config = dict(
    intermediate_size=1024,
    qk_norm=True,
    init='normal',
    lr_mult_o=3.0,
    decay_fraction=1.0,
)
Each number is 128 + 24 x the weight over the matrix's rms, rounded and kept within 0 to 255. Layers, rows and columns count from 0. Numbers have three digits each.

# down: layer 2 MLP down (transposed), 1024x384, rms 0.0624, rows 361-427, columns 256-319
# gate: layer 2 MLP gate, 1024x384, rms 0.0621, rows 362-428, columns 256-319
# up: layer 2 MLP up, 1024x384, rms 0.0622, rows 362-427, columns 256-319
down361:146093122126109167134137111105110143141121130141125129122109122109097115095142119114130146094146122121125130121120146094128147102125131124125178131135137111130136083112126137112117154144148163
gate362:140126140089073157114160130134111084139126153090127129133125132173123149128143123116108144142154102133130177152089117124116118183151129125158119093160135140139120108174117120137166077101115119
up362:105161139137160127148164087086142114147114088094119139189100154145148144087095118138136143118145125092162103149103157125122108127146131125114089137169097149075143114156086148089085107116156147
down362:144125178088115107114145144101131133109151114076151122155074082159084141140140118149147108138105169115124149101117133065145112113148114125154098094100172055085128122121138119108116121124081131
gate363:085115168128145135161112132117128160133115088126098056129122116192116161134099129127134116140095111142112129121140113103119131115117143110120154134135143107149168128131107120137138150117143125
up363:152157112119123149126120106117125116107096132119177183135101131099133166129134099142095129138107134147144155152068172167154127148117084167110112144136095156124117162128099120149114164123107110
down363:147169112104158102143142120122120149160142152119151148111120154116141134158141148167093137176128086129129168166081160112157144126131147164147151147152138157108113183157115125166125126130123144
gate364:078144140133130141123139122097126138126139137117092124093112142160131111132183138117143090128080138176106106130134093105148120113094125124172129111129101135128123164127115151144144127084105141
up364:124144109118121162146157118138142122140115168155118137142117147105165153121118128109140126122156125167156149121125153112137107125103124146121111102118136126099154127122123118156124127131129185
down364:106134120110165147118127126136144112122139104107129128092134138081112138100115134138151186100118151111115131162103128112127161140177133172133126156137138109109138118116119105093138105159147151
gate365:095120132161128159165119087145127103189116160154117116120091126128130171086119139160151108111123133126133097117101122153087119102119074148139088109136136122088143141084126153116136097167141152
up365:149125134057156112137109125142124134102163131113125136096140133125132112135179116109079148110135110117148141122129151099120137151144159135120175127112117107167088108162127098126142186080145124
down365:109114111116129117131107115147164110123109115112134124107152114124146142148091123111141128121084091178102168138139103141164145119101113082148098164161097143136128121108122127159090132135152139
gate366:094148136151139150119159129161150134179154131124135126148117176133140155119145132137118159133175112117114093135121094115123121137091160139140123174130109121091089110096094112118095128124116106
up366:141152109132132127153096170117095143094126144110133139123124084103087108124138097087104109132111147144121127118185150153151134100177108103097129138163110156144157105142163120119170163145145103
down366:109104106122139137116135146125136135146113145111120159131137148134135122137095163113130113128111123152097125078105164110146102146125137094082122123131126154137141089114150127097112144159141172
gate367:129136139110133073096113159115100114153120061160105097105133157161078133105123185092112124151109152116127090116143135130130120149111132118149093091103131163115100135131136133161150177120130125
up367:121112154134125120124114111118111117117113111134090056116119168160138135090155162134107135120139138149116124126165125106096134144129130130149124180146099175140163102145103127147127156107163142
down367:110142141167087105142137111168140129154141117145092102108121129164145108164138126163146135111115109144142178138106134134116150122116141129154183084085143123160136119139135129127174074112139127
gate368:127146126165098129163120138120098127114156127095137096148138173141094105125160139120157106125131102116056142131097150131149143149149120142111149141115137110144166145122132165108132123154103141
up368:156140116153108124103145173167172133125163145133135151108147162142122129108117133150147115153176173107092150143114131131137088128135133177124114136115149141125136157148119138134144116127124131
down368:160125101130134169161134163114136114124136186126124137172136133121144124103153110114163108146173158126059117092115121129112108141148176130131152134115135158131124187128093114167170106129122151
gate369:143156173136173150136106163104150102100111095068129167097124123111143112104165121107151098102108102122113108152107155109107136151150096114119155119146132151107137104144116133131132099134121153
up369:117176181161146139146152138098163098128104125128125141118168124146118079103147160084150067108106102110117098135119172150092157159153090123098165151114132114104150075127101142114106085124118155
down369:153108123149153122177148149111107138129093110162115121125165146098120153126143122084145109136119087105117139135162145162114134111143120112111148094147128170131138138106107153123146170120104104
gate370:132110130164102076079127125127087136063123120152145123191121111087124121136100156107123122124140125088116142133124140135148085146156090142058133142117134121121107116126128106119153113142160103
up370:112102179162089106107117160153107138150130102118169160169135101137126084091144134123117094151106144127090121133133120112148099107082153144109133147131139130144111132178100143106128128078144117
down370:149139111148165131146141083164116141145111094105123123096152130137138113149143121136158101130099140160122151097115154139093109093084111118140121128147127172136176138110157111112068139118120127
gate371:137162135114110125115167148099172117110123112127136120131110156135151130125136160107146138143100128132160119112177136110130169142097078124143137130082145114109176106129091126129117096127092159
up371:150144120129108118100154144116146112090118142130116078098128169181123157117129175099141177149083100132143119102147155130162134121115113107177151127086133115112153082103126122127127137132109175
down371:180124133148096149114147131116157081143122122133138093121119129151150104108142148090171105141083139148124096088186162145145141141122075129098137139075121129125121078100124112129102106105136132
gate372:147111124096148108120122110123120116141107089108146106137132161133142122139144164156121062147129116165156133121107132189115141138117093124121125107134103144130152114160147144158128141124129126
up372:123160110159148137177141134110143133093155131138125144115122111087121111124097101104110117146114126145133133141115145135150144173132114115133121149152124128137092122124117116108119143135120113
down372:124128127127139118131149151141127132106129154102157148120138153145121120148158110138157138075148179088115090122122140090120097098138138146128114166155163143142113112117145117077153137094099127
gate373:119103145114107130126141118182129179131114124150147126129119149045077098151172109112124136148153116123147115112099150138116086168139152130123115115087111131128130137138138151142134119160137147
up373:144133128122114152138129087110094096147153162102098126136129099186148158130098173133114120090136151131134113154146078088113134084098180116135114139157137109102102115106135116085106121136125120
down373:139169130140149138119112116109086096150111085107097127133126130183173126140086180141124111094134165115130149149104107128135145100116136128102098129130124146171130156130116129106116118141131135
gate374:115131104145113113148195155165096160132108127096115123132120117080114094108164146162128154095120126111085161120084145143121153117146090158133104149179138175173170181117127148131137154098132160
up374:144139101125062113133170127135100123175103156135125134133123129126116150103169150144119163114062072182132118177115150120119148132156149103079137107140135128156155122088138128114161153102136214
down374:105183125140120119158165120125125077158119118175134142111056124145119156087189160127090130133124132118125117151171154143134131178111159107099081105107102149127177148101107130137123115167118131
gate375:127193091127147158110152139095147128165118135128144155141121086136095131099104162103129106108175092088128105107151153139134132109168119106098122107121094131102146106148133124114124141164161133
up375:132121112163119115074165137132167169166130090143139111166102136084130157106149151119124120130116079123133111100065135143130152151143063117139105130152149060145114092091112148159098133115113162
down375:098136106093116163146133123095115100164148127136112109113165143117094125141140119160144115129107082118110105104186179135127104160156153136141170123141109146097145120109116088093145110100127157
gate376:094120124132127087124137155093133090145125125108176155134095116130075127088087153045140116140162116125130124141148125139127110081112102129146139129112138109103109122094111149137128129159107141
up376:168108160173115122093107119179107148121105147139099146113163185120139108153186096146122136122112131075133122109154159115125095144170155111098135074084135131175113148122123119089126110108150077
down376:155133126108120109093091120146100171150086155153130139108119141117143164075131076072118175122132122146160129115134124122112113120128117150110124095148183129119117106090091112145118123102154140
gate377:136126111100141134107070105129174152137136121110068152137106153113112091134132139104124145157102121098136141109132133147106107156122084098158110138131132105173130152129116117164137172143113096
up377:128160178185137120140055107105156130144139133108085131135107108103144121130134175131141158126114156164179142107153130103156103157094119124091129118116125132127126130124100137130149084171106117
down377:117161124139107132144130115085139143095144136137158132078138089120115127149124132121134138116107128104120120156123121122100120161163173133134143157112116145123115155140104110123136071142108148
gate378:179154121101177105118169122101119137143148114156182129173127167085118143146121129146157176170157144152129109139100123125154099150115104121148107152115134144145108140182141101084129149161140123
up378:140126132138148175154105114129082125136140115129148136121128166103126111147182092108134101133171129113149079144125148120087102124140160142167101155142134138107134136126139111125129113109121144
down378:122133140125186143133132177135169146074103137111097141129152171115119120131107101121150166127142154127129137140109142119133151128170080158111124150183118112134139135117114107141125166133092173
gate379:120167093167142134151141101163110166155119146171108136142110148108121106128138124137098137130135112129117122107115174133113146145107166173119150133104153109149157116130120157081130124153144120
up379:169134150108139133106114121104170125132120116153178106115133130134157173122147144136148137108126076120107113135133102085145125133135135149170158084124120072138134096109111132150131144110107151
down379:104085101139106123147112139151114131122129144083107147118141167110115077110157127111143129143159155112177162067127119134155112090115121091101116101046144162154149139143145096138056102151108074
gate380:176113129116174119117111077162089196124071191100120125118118115098177140160168110142127105111158137143136165141137135127133078146113144132139115137121113112156135112167117145130136100103145132
up380:118124145132106141142144146118135116109161105173129152134132115146092068058110120098115161128106104117123133115147162124168175102098112121161134100127132127132152146091157123111120159165092160
down380:159130164117117170153120127152118126121170138100135139133136128105119135124134133140131141161172130116114145144090116162130125123103142149130097141111153126126148154114143146165113080146170088
gate381:121124093153139096123127096119137127083120153134120109088123136134118102156121140123146094136146141093128132113153119114140122141155133114099136140151123148136207104137132160107153147137125148
up381:163101120146140127116151116160150158178121129145110187147131148161075093125157109139084124089150116112148118162099111125141086167109134119140098116132081090103143147157128104175126108151135133
down381:154115107118157128104135129140147148157137128129127165176131169152088134139134121116083121124125113111120127172148115115113085169127130130108115095137099118140132107134120121151144112164158155
gate382:163122138124139126114133146128113144076090080135088131120126109158126146119137134130114140111104108105097139133107131120181150111134113129141097143130138115114079121124121142165124148094116120
up382:126147133129122132120109114165070149124146093127105129147121160125128123134104120184136153113163114137089108133165102108130124173135110116140156084127147110126129143092123124117151099115117113
down382:088147139132125143114115147136119141121079132191093156127158134133133128133120153155104160127139172154123131156125152102132120154150138112166145110136125107168131111112138128161178118124094133
gate383:129140133110111175150122122201131113169152094117109063138129144118145145149121163142153095082118136123159139118143138111149144144170150125109148141139161133131134144131109132144140148134126098
up383:146131141105142117090115136070101135127109147085138167124128157143161146125170119146131135196165139136115111094163141113117118103105127114160159106140132140158096126125174111114129115123161143
down383:119134121148129074118144133094152125123105167148160149113158115153116127119146117134122142166158100114125117114125119123106168107096105136130090126110132137169116129154143103123126100118131160
gate384:167145129136131122154146107153149146108177138165132141117158129108151148109126088153106143095095138143160118123179162066085107148097080157124170120136135150138113110130153154151122124113106163
up384:113132112148163136140102162110143124182136144103147100168110155143108134136086132113136055140118146139083090137132122151135153126128135118129123153113157140105129133117156119099111090119127102
down384:129130114168158126103133131085105133121092110086097080102113139145110121128130126169121195127143119136117146096155115152149151123131128125136070125116160133087147137150091138134157164126114152
gate385:157117104122127089080143145130116136118095167149158110137153161173132125158180097145121164125138132131127147136151129129123155132105157134151116137125122133170134114149116167119147108116137084
up385:143123169112121117113128106145153135135130109186167167148112129123117151123170131075099121138111174147153155136144120134140125158122156131118089136150164156143110121133112140106120090156154140
down385:128096163158128131172145141152136156115132128129132169172111119104136103133171122125097093131130160160144134142124106113182149124133117133091114172154158140115099140172120136116128164138094139
gate386:117120139101136130106143139104125135147135140163128160137121134171132138133109116114106114143137115100098164153131182109120112080156127138126124155120141145113142124133140149169118143131131125
up386:116109143109151104151122093101115106162122128122110126164118117134132100147138103125093170113144134117155123155126134125100121138126129152130145129115124162098131129102109152113146150113114141
down386:116159096139139119113128165141097156113137151078140137133148105103138154096138131137102138127143122145170155129141098124148143106126151132120126116149085089143108109131117151071149154134128135
gate387:087135115146106147111172170147118141122139130146159158121177122095145127160144123125136138123149122112130128093140133090123131135131163105128132102144120099149164113153139147126120118120142130
up387:147108140167111142106121140154131154119127154097107120156135112153150112143159103135107112147144119127119094123119139121068162092134179152121118101141141134146130100109130114121135123127136161
down387:156125080132145128150109068119117123146122116183150086121133168113117126126107149124167154119091118097152136124199125121157128103126104152130114152097129143130125139158135149118094118147128125
gate388:081142148147073166152144117177117109174160134110129111123127153116152097087120149094161114138133089126113112126139110132147164150091124080144135120065102115131132129125139113110160124147150130
up388:069149152128142101125120119113150105145160094121136179046141146134114124123088121123150090131125105076119106141144122142129122138152122126077130125098142131100127122114130125113115128144131125
down388:158110088112091103115149116120141130113114131149133083181105106107127125077118130118120107124097160107103112129121137124160125165134108088122124069146148163125079135132105131179143155123151113
gate389:100117106142066117110131148123149132121114158097104150168134113131105133110106111055121114100097119135099123100090065141153159166119114125139076117142159116150120120171072129155175127096133118
up389:110148099130077116091148126129147135117103129093095150142116113124114129112105093054118114113108138150107127103062077132151134147107116122137089112160161102151113128136060128137170136108129116
down389:127138147110117127122133136160142139145132127157107145135130136152139123111103107125124109113117118132104111095105091135158108154147126100129112137137125094122118112115111106131156127112134140
gate390:110113100132127147145086152155099104161105172118121133128131136116110128132164135104131130116158161106168131129117144160161161113169128110092124150098108130181138128131128118091106113136141130
up390:145087145139126169152095132141129132177098172147116142100122127127120140150118141114145133105172136144146094125138122128120126159143156110109118123102133082155135152131134112123099138110137142
down390:135118128106150111143149147188116147126099170144127095121099114128133142136108156093178161123152164126139124138118141144107144126167126106138134134144145095162118114121092154125098120114116124
gate391:148110106154102130150109118111113078125130103151120118143093121156128141154147136149167135079131113122111113126121141153141179150102115129157095109134167130127136120117158144131104114084086167
up391:149090112123142124184096098166165113168152109153127136112078121134127119127098122109173132107143111166117135176148148200151136123115133142134131111124164131097132156132157114122121146061114149
down391:157171127102126093161103096140141130116137134145146121136145101137092114150112124094115143103126125106111112097129147128147113091130159156131150113095115088130119123126107178141164110136132129
gate392:133131087174118101143119095116156155160143117135151135120134119164134129139165093111139126088183130151101090126157120113138120147091120160111104146147119116152145164156142091116101069109123137
up392:125083105128117168177075135147126144122133121113121093125153102128150113111141125172133134131158151164133106131119132157092112106161152129120143142131118124102104118153146163109129105091073133
down392:147128083131127192127116107135144105136092094119135129109099122140074088145074123127182124130086114159151131120123092149076126138178142107107139096104141133102128128138154136101111126142097153
gate393:147145128158104164095116148140140165105114117162100149108146153101101141099139133179146119109108127104089152162138130130132118138141149136129090116098138110105163113117156096142123140088161154
up393:101099103107122097138131126118119104121118155128155152143079096119166104111141084067112144150143113098149160122116137131112117100086126110123119145136147127161083163105111181153150113144118119
down393:141089088107109099142169102087107119115170127130148122131093089114137125145110096124117121139150117128180158096116119154140154116110142155101114185107176132109087153150149182096113125147156131
gate394:135125118135118133134173104116174078092116081117158163129134101125078144144116141192106163087114121106148140140118088092147118101160074116130110088132140111115153136132121129131114123126114133
up394:123128115110156094146142091133164122108139128134127114115174135061131149106094122081136178123101156102141131126081104151174129133124121143132155127106126094108136172153119113133138110119160118
down394:163130171164118157117118118114107119137157139102098162104149117170115128132140106174124157109124121079139125143094111135163135080142148128077138118174120104115140131075128120143141144136173167
gate395:111126134154144128122130145095141103177168117138126112102128134132110146157140129103123162196127149105128125113135117193118155115127079096103142115107136140138155136119117130140147090123122122
up395:155159123098113124124116111143113140110102161121124114131114118163139144124127170159164101118148092153101159133103145119155130144103164150162113147131113138145100122117109167101118123106169128
down395:124149126103120153119146139138101126132131105141101090093123127156087143159089174127128114138130083145106152130123149139151169118136111140162104148083119118167126159156139132107148125135158148
gate396:144164125150143146061122124138119115112138137130120117141148122088117125138136076081130097096167110157144126131172132143132115122129130124159102130132160142154176105120132136107130123135121142
up396:105102125148122142163107141123155133168118127103140091111106143139145129091144138181104166154115123116119086130088134134124138130100096127118142125165087110127118143150157142122138128104128110
down396:135119094106116107139124154115116144169128171107160137148100103132123160143183145141158097139118138089132127116092118142141176118152133153138106129102149112116102181126109135118132071130128099
gate397:140127078147150119134135126101122074132170151099103104119099190120136123145167107120116103104102114141161135107164097128118126161110171137120128133077109154135116156136106221156172168120137132
up397:130134147120117110152182100156108149153148130112074090187124141105136140125139139166072137122129130130097122174085168150115106157126107154088128136108125154106151107149127165109137161139103166
down397:113131117097133159123118139150132129133110102122129147115143097150153143162136140108127125114097139177124119112142134146121123103148136127122118116138132127129096139116137093142106083114121117
gate398:111136114125115110129071098126124161130135143095080195137118103122092159137159133155116146074110127141151164104117120167142082159087106134120145106131091149120117079142108155118154106132146111
up398:126139160127115094125158085094110146142114161157153083152126110126100123100118131082128082137140127098093121178141170153098145154138149141121116152138107113120127105102126133139142076132123107
down398:128178105132135117107081127105090098126099141122132179153131096132096127132133118157145148096100124134129117113110136107123112137123148143147145136128034132184124112126110096113139132132162086
gate399:153148129171126170064135131120081135139155133138115133139143210182115131136117100180154155164138161147102129130106125116097168142128106135086074120138113194133153124094109129153125114084108112
up399:120170118118094136171126129136065109147145125091133116135153113152098164105106126152140123138163136129111131110168134070101117106133138104122121118155137121126155117162121097134135130168057097
down399:090087124129133124137153112101101089154074124079093146136116126111100146137149106128103131156121115108150127114143123143097114126085144103163145109096134061147108096111162140147137137136166155
gate400:109136138144075120089138122112147123153139063148115140103117142095114120111145124096158099131162154113152103113117095135168106080114102152112099121081085103143082133155151156136194110105143142
up400:139122093132146138126154131084093139150155165155110110161170120141124104152140081117105159148147128076102166124090105113142137155167129108137132153101116136136168190149133118120065130101122154
down400:108122108129122123129129115090125127119140135144106147110058131146097132122133101117132133061154202132133094104155107137148167113152168128126105133073147092092096125113134112167169093117148119
gate401:178122112125087103107121127143087099077126103136126100143160157136118120118127139103145114127143094131128186168119105101138144115122101133150151134121155116118120108136103140135088069129156095
up401:145119132123138111165109144113077119095080083149135117115119187143083198124072124148147119149154136123154102131129128089160119148137097135123109161094116162160137141135137131111129162147129168
down401:139127137111090115178112144096148117087089126193119108109143138128143126162064134105154107158163110140143141150144133152148123090107142122150141144151142176125133131129096137134130085121155131
gate402:079126132105131163110129135131133120156142124130134113099079131101109170130115120135145142110154153150090143154145152144102091133146117140114141121088148109077136150145075057198142138142093130
up402:121131185147123129116123151121078130127112160103076145147139122175159165103097139129122153124111129103214119137152109108112152049140137105123090140123121112165114089132131135115115148103164177
down402:143167141172116114098138142125117139100085153097121182141146149137176149123122122157126152174110111106193121125155117101122152078147132153114149140119110102147123124115140170109098139089128127
gate403:130144121154126129139125115111105119097122076160128127110127110119117128139097124098106092143129147112130158112120144118118105157153150106110103116099124136194130123087149157122099150136154128
up403:110080142136138160135116085116128129122137118167070129097084124087205149100107108142100128128156122120121183142179116124086133174135161121149104135093147102166116130119136143163127133123147119
down403:139109144170096141129084108114082148113129118137112147111121116143155123150138109096127126151132116079122142135128133120130113200137148104106129154106123136175141107128130132145145124174107143
gate404:158139155115097142167132095134124107131136154110143109125053117121141122108162103155147154124144104151129164124132139119114117145176090134167143120124164111140097142095147157155126115124125084
up404:153143110143144108094139134122131164114109118171128106119177089100135098159127136124068103141123130106136080091110104087115144068127125150107130140122115129128148119132136134119189124136130140
down404:149125153152093100154149150117136130131111137085135114116103145106161093147120146119153118150128098126131147099163146128096159139136097156140152124115146143129097135162130150174117139119163081
gate405:119125121089132151093076158144092120123147085103167114129156133174132102098098127152193086104154175156099114172129139151133106126115091096139128110160131118137127122158176115116149112109065073
up405:087134114184144125132149127143134126113073095132109119128089111090106148171102128120083156143111084122147113113091121117140132147105137122122091111120134141102106135100131144119099147153142144
down405:148130190131112125160167118140141109126153170135076102146141121097111130132146111107121144143108133109096121131191164084127097160143139132121132134114149081060124118104117119153136102141154132
gate406:085136157097150142114116158105115135120151116156146151164190139103132131159132129124113154114116099152096117176173115072107129124125098103129139111111132149152174129124143135133129123103136145
up406:115150167150135080123105117103146141081125132123108144142121120134132174158162109153125123095055104160102150131111103131130090165180144132098136148118135143160098103110131110130139097130115140
down406:118106172144131132143077132106131117102164135123134155139159139090123157137143096147099136084118137128120098166163133134135099112168090136115111135127104129172133151105146116149138122138149153
gate407:116080126065104122110152141129118105158139137140117073179128140129100097080068110114105085108143133143125114119106139104135122156114114149152147126135131141132093140104138138132157203089064142
up407:136146098108114133100140110142109130141100142126133148123150136136128151111122125138137154134166146160161177112128123143120131132133175138173097113108085150140121155133105096099092086078121097
down407:116117130127164124155126149156150139074181156104126157105104150133154118137116151121171171135103085165125140141097135154090128054161118119134117078140129074120155153111123101114149108141108151
gate408:143101120184128117142120150141136083109119122092153096102147147104158119107105169148156159145141137075181149114146124126079128155134143141140112079119144131123156149120095222095122136123093110
up408:125159136136141121167123068099141180121136115113141165136155119102140121099146093135137131149128095107158151116098120128108103116095129081124124163173079100160151132081107112127118129131102093
down408:141112113153140112129146137141112138127106156113137084147093115131127092067136174119117122082090128122117068153165122124157111086125090136125125114068131131131152111127177091169152124167131123
gate409:112142116137140113141124119100162116129110113127165123095106169144106141146141102128132100135122145113122106108113106166168124104161128112129087137086093176109113114141129139139172105143122106
up409:120123137128123152129124130129119137126153115136121125123152126141161137110120153149133135119149128183121151165133145125074116124099133109150156102161134074147147165119113127124111158138134096
down409:128130120120135149122138108170108126095138127142149176105157114108160119174122114133111130150164122133137178132140120121081147123124148118133156134163144105175148176133107123112105120123113104
gate410:131116115186162089078136110110068123134152110126145132158122130138122132158144206108112108111085097142128145118179123138147147132138142110151159132157095137137126133137198102101073098177106121
up410:125153142067079153142125116137151105126072124120116148077148157107106136086106078108129126113169189124130116162113131161082114156138113105105126122137146150132120139093095156142169136106163119
down410:141078128123129130139187106129109155105118166148140108156115137119145159126095115140118132113103142141123138126149140153122142177107170177135096145117128132121137161088119118161120105142147149
gate411:098153144162154146108095061147122157119137083128135150127110130126103131127141146107109116135124157125113150106139099097131137144114118137139135109145142121110117115127150108089143137131121146
up411:134158122157110157142134193131134137141165089137142137164139143154089182107140151078127122163129140165109177124131104121151145133112081132161124095143138123140059121101118107078100120202085102
down411:112139145139142104152131057110111127101113135120097157091144151097085127141119165172177150138139085018124137116105129092140138143140158110122109144094108123119153147166118152118143200156116116
gate412:083078119135162134111119129142138135158112172169135149120112122131164105160071148156151100127108161162165101172104153181151141140142124108119128120114132136125121125111089139126151165128124132
up412:085105145151159093124143153113149147188109120132111120130120129125139119100104125151117118148148128165135093152124112178173138105111145132126134132132144139121167137145143150122144118086106079
down412:098135137147165144143149106111146120119102123124147125137139126098148112176149097132110147129128125115143092152105110140100138111150128131129122154113103144148084126116105100172123153128109088
gate413:145173166131136148109100130045079140135149075141077082121093101178109098129171078139124103123064140117061111126188155110113134141112147135122143071133153165097083120170105134106138055099133141
up413:120121130098096144120127124119146100131058180110145147161152153121138155105127147122143147147163128130209159086139087155133080128195164126148132139125096114127152124112118178121127153133128162
down413:083174126154117112108134103068104172136115178131094110133130106148098116087141109124122129161136098107082137113143160105100134177119138106136108099106141108123089143121105112099135081129146178
gate414:176071155132137112123105133092063124183180119158057105182132156115074166131109142111142127076137136135102133148134122142107091148099136106141145171149120071132139078123122124134173169172113149
up414:109093125130113166148140126126149086152132174145135118114156116145190125160196129139109146120150129110129110116100178120090122102118094103120126130079136099073159136103133129097102106044123127
down414:126067128129148141112157136118120110101125102111123094104107150124105112115098111124123123080139131177138165100120129080102140137128122128132158162134176150100088112164127110127146111170121165
gate415:164179127145052132079136123080137128112129094109107112124121136106070117122087115138173105147089129123132160123135148140147134130134119130077110126145128134138172114143117123124118123130135069
up415:123193124118116110089124129116144131102119085088091131110108118124093121128129123145120095172073135149137159121163129148164126128129101137051080121101159158131158131081106161136137158152140108
down415:134156124158103156148107108059118126136114112123112130118132122131051138110124118122128118122120154128127110128133120137133141130147116124093144146126143148120101123134091096144125126127144117
gate416:128125101138105114131122111153129156120121109169149097113086144113147113116143157117099152125158138097123136108136144119113134168137119146107132151135130114163128127127096118116130082080123117
up416:102112112160129084074107105164147120122099135149134144158117148138123124126079150132134132114097121142120148133123106134136154170083111112116136163141149063122117132169113149165121100115101133
down416:131124108113133103117133095153137201150094083120144098117113158129130115109139136140101134094146132127112144126138118134143121147106098129148117132094125098157129155128153100135138086135116146
gate417:136089158135155117138157144136173149167151136074150158085156130126149097171109149146137132134138165147160153119112159163178136116118146111129162096092170133118114127124073151144150150167171128
up417:132104099143120128098206115131130132151127167069128169074147084116135135084102098105124118121216170156105130165161127159170142163069133123146186158107133126130126126148112125117113110121185135
down417:136088139179146144110179143121162132094175116088171100116112162130084087128120102132180137131144129106144155120105110099128166146124098096128118164137111153133095162143098161149132145148124150
gate418:174110134167122144126143138162111099131090114127155135167101116129112175167163113084084148110148118168158135162127175134095154146178138108102136144113160129118129116180156111126106114155119122
up418:094139177140146120143134160079130106125157151126136124119141113150151128146172186119156097123131108134096122129120085147162108184133121125113100122138118156128154156142088129114157106100114143
down418:154130139105145077109127166136144074088111130131139113136113106124137119149103145125093133126165135167110144139148106142135161133177159137095127172117142132097137072161121146110128125128159166
gate419:156116146168123091110142117151078088116179114113105160168158154149083168106113156122092157104139143109135130116106131121075105142106121142121152150121161106113140141115132130161110130132116125
up419:103119157116110134125147180115155123148106145111134126113126101130145130115160135144127134097163155132127146109142123158135134093164159118183136141144081120142154129097125158076106125071126119
down419:150143115126103152124158146155098156118124121120119120119127151134135158103121164117109090085121074113132136115167098116110126115158097091160146119092123109142127141113107112152158156145160109
gate420:142102113159118106129139119190085146147091177124131100125166115148172121162164135157094109072129109147134176159094124155144113146132133132160123115105127141141158158140110125096167123095129116
up420:102136154143137103127135118143105129106091160136123152069157123139147147135115107152086081094132120147097128161088119107113120131150077140116101104106120133102119132206078104131142149140138107
down420:117134143154159127150154099120126099150140149128133087124158158160134099099150138132131091083132126137104145158149113136108161170157124100097150136115153149138101104132105113128102096094100138
gate421:117170138146134085095140143129140146146143122123160140120138125145102129136097122157123164120120122125105131165127082125153134159111097127139190117129132151147119127114154155130143111115110117
up421:086111180118140162139136118149142092119121149120157151118125115069112112110111158091106104131129143090125093131110135118146122124106110111138118123134149144140117090132126088105060136138107112
down421:113088118144162117133157098146117113097132126109132128129134114113133134132133122110106111165150124133127135145129186134088130172109137117127084100174142121137128124174124063127073170115101161
gate422:116135077163127140139158118115164120150121127095123100165106107135128119102146146162141152148114121106113150127107127132139101158146101119129173142161150105104142170119149162115146131147132094
up422:112176084149119116137114151112178150098109108130189142180126106100157099113141136143124193128179139113094149120128118115149124198106146171151118115137129095143105139130138131113153125154180157
down422:155139153175097113123144118118111087139143139115138108093153123140107111131068123112107111158132121083121153096126133082119142129119143129112176160096130104161146157134133086113129097169119130
gate423:123144127074137111116136129166124156114145123188133121094112116137128128091131123175148139098122111140115124145150122118112167115109124122136158107125153142133101142158143120091116124102106158
up423:158122123127169152138133177133113122142121106093135136133125138144129112111106105139144129132122137111157110189145117124124104131054111155141103119120140130114145105123128148107118081091167112
down423:146111145116136156114137121080138150113152152083132143147107127164136116167141113121114124143117100107084121089125169142158125124161110098083135135101159150142105085123126103205126102147121125
gate424:113135147137143154156110104134140110134104119176077121133091143127161178110117168151137120119165133152173115146126149135151154094110117106119133136130105170106104114130155109104117119147116118
up424:149096107125138141128157146123104125158142127167160081132085097144188148141182053087132136126117118147096152097143141117136108124140107105143107096124168150090130135139110139112191108126059112
down424:105130106113131116118098208168130114112146174145120070150116151075144135139145112137127185110128126131119126134127124077150110109099118149134093059129102171137111102093127081170136156095176097
gate425:089144114126137114113179076096159118091107120099108132110108134114081206105119142137134108145130176093133119123145088102102138121172105126183083136122100140155157129135114076147129150103134120
up425:116108140178144135116125156098114124091118128119091120154191120149124168107124149112122100156134121144180141087176154110159120161132225130137098108115099099160130125114112109133161126096165130
down425:119096147108089117117145105116124125108184147164127136178174098139103120135153115132139129153113132103090138089145126129065139064157138082146159117103081060171139099195172088104139120101097143
gate426:106118149136137125107152132102135109111116118132150139162101171112143139099164129112126128170195110113172142126145058160073091090106114139132119132094117138101115089142138124123097114101135118
up426:105136133096153121123140158107109144129116114135150167170160143113112148106156068109092137129141104106135094109190074106051143123121098132146087180074150101106109128100131112082124133116126145
down426:140132076122168161132091120173146140157147146146112139126160120108120126112117095116139106092148145137098109112142148165122142167131133124092112141146142093130093108138090102117153196142084115
gate427:121117116140101127132103145222109175089154118114134111098153084129106132152140183144159148139143146159127165165129120134107084131154116104201114110134126143119176102117135167144116165147135113
up427:136123140076124172119125096113110111158136103112138148127157115122120158123104146139130165193124163158150082100127102093131105131128143119131099117137127103136122126112166111131112137160082120
down427:154142101144118088132141134065144107182118105104120086130132174144102120084115109132113117168126145114109120133089127123142135138121124150135140168090182121124120132135156073113157133119130145
gate428:112150133147160118120172124145134152100136108109118096145151146153156155151136119129119118168152114151155124135118152135166135142125160107137117135140105143139100151127148153127113103162118145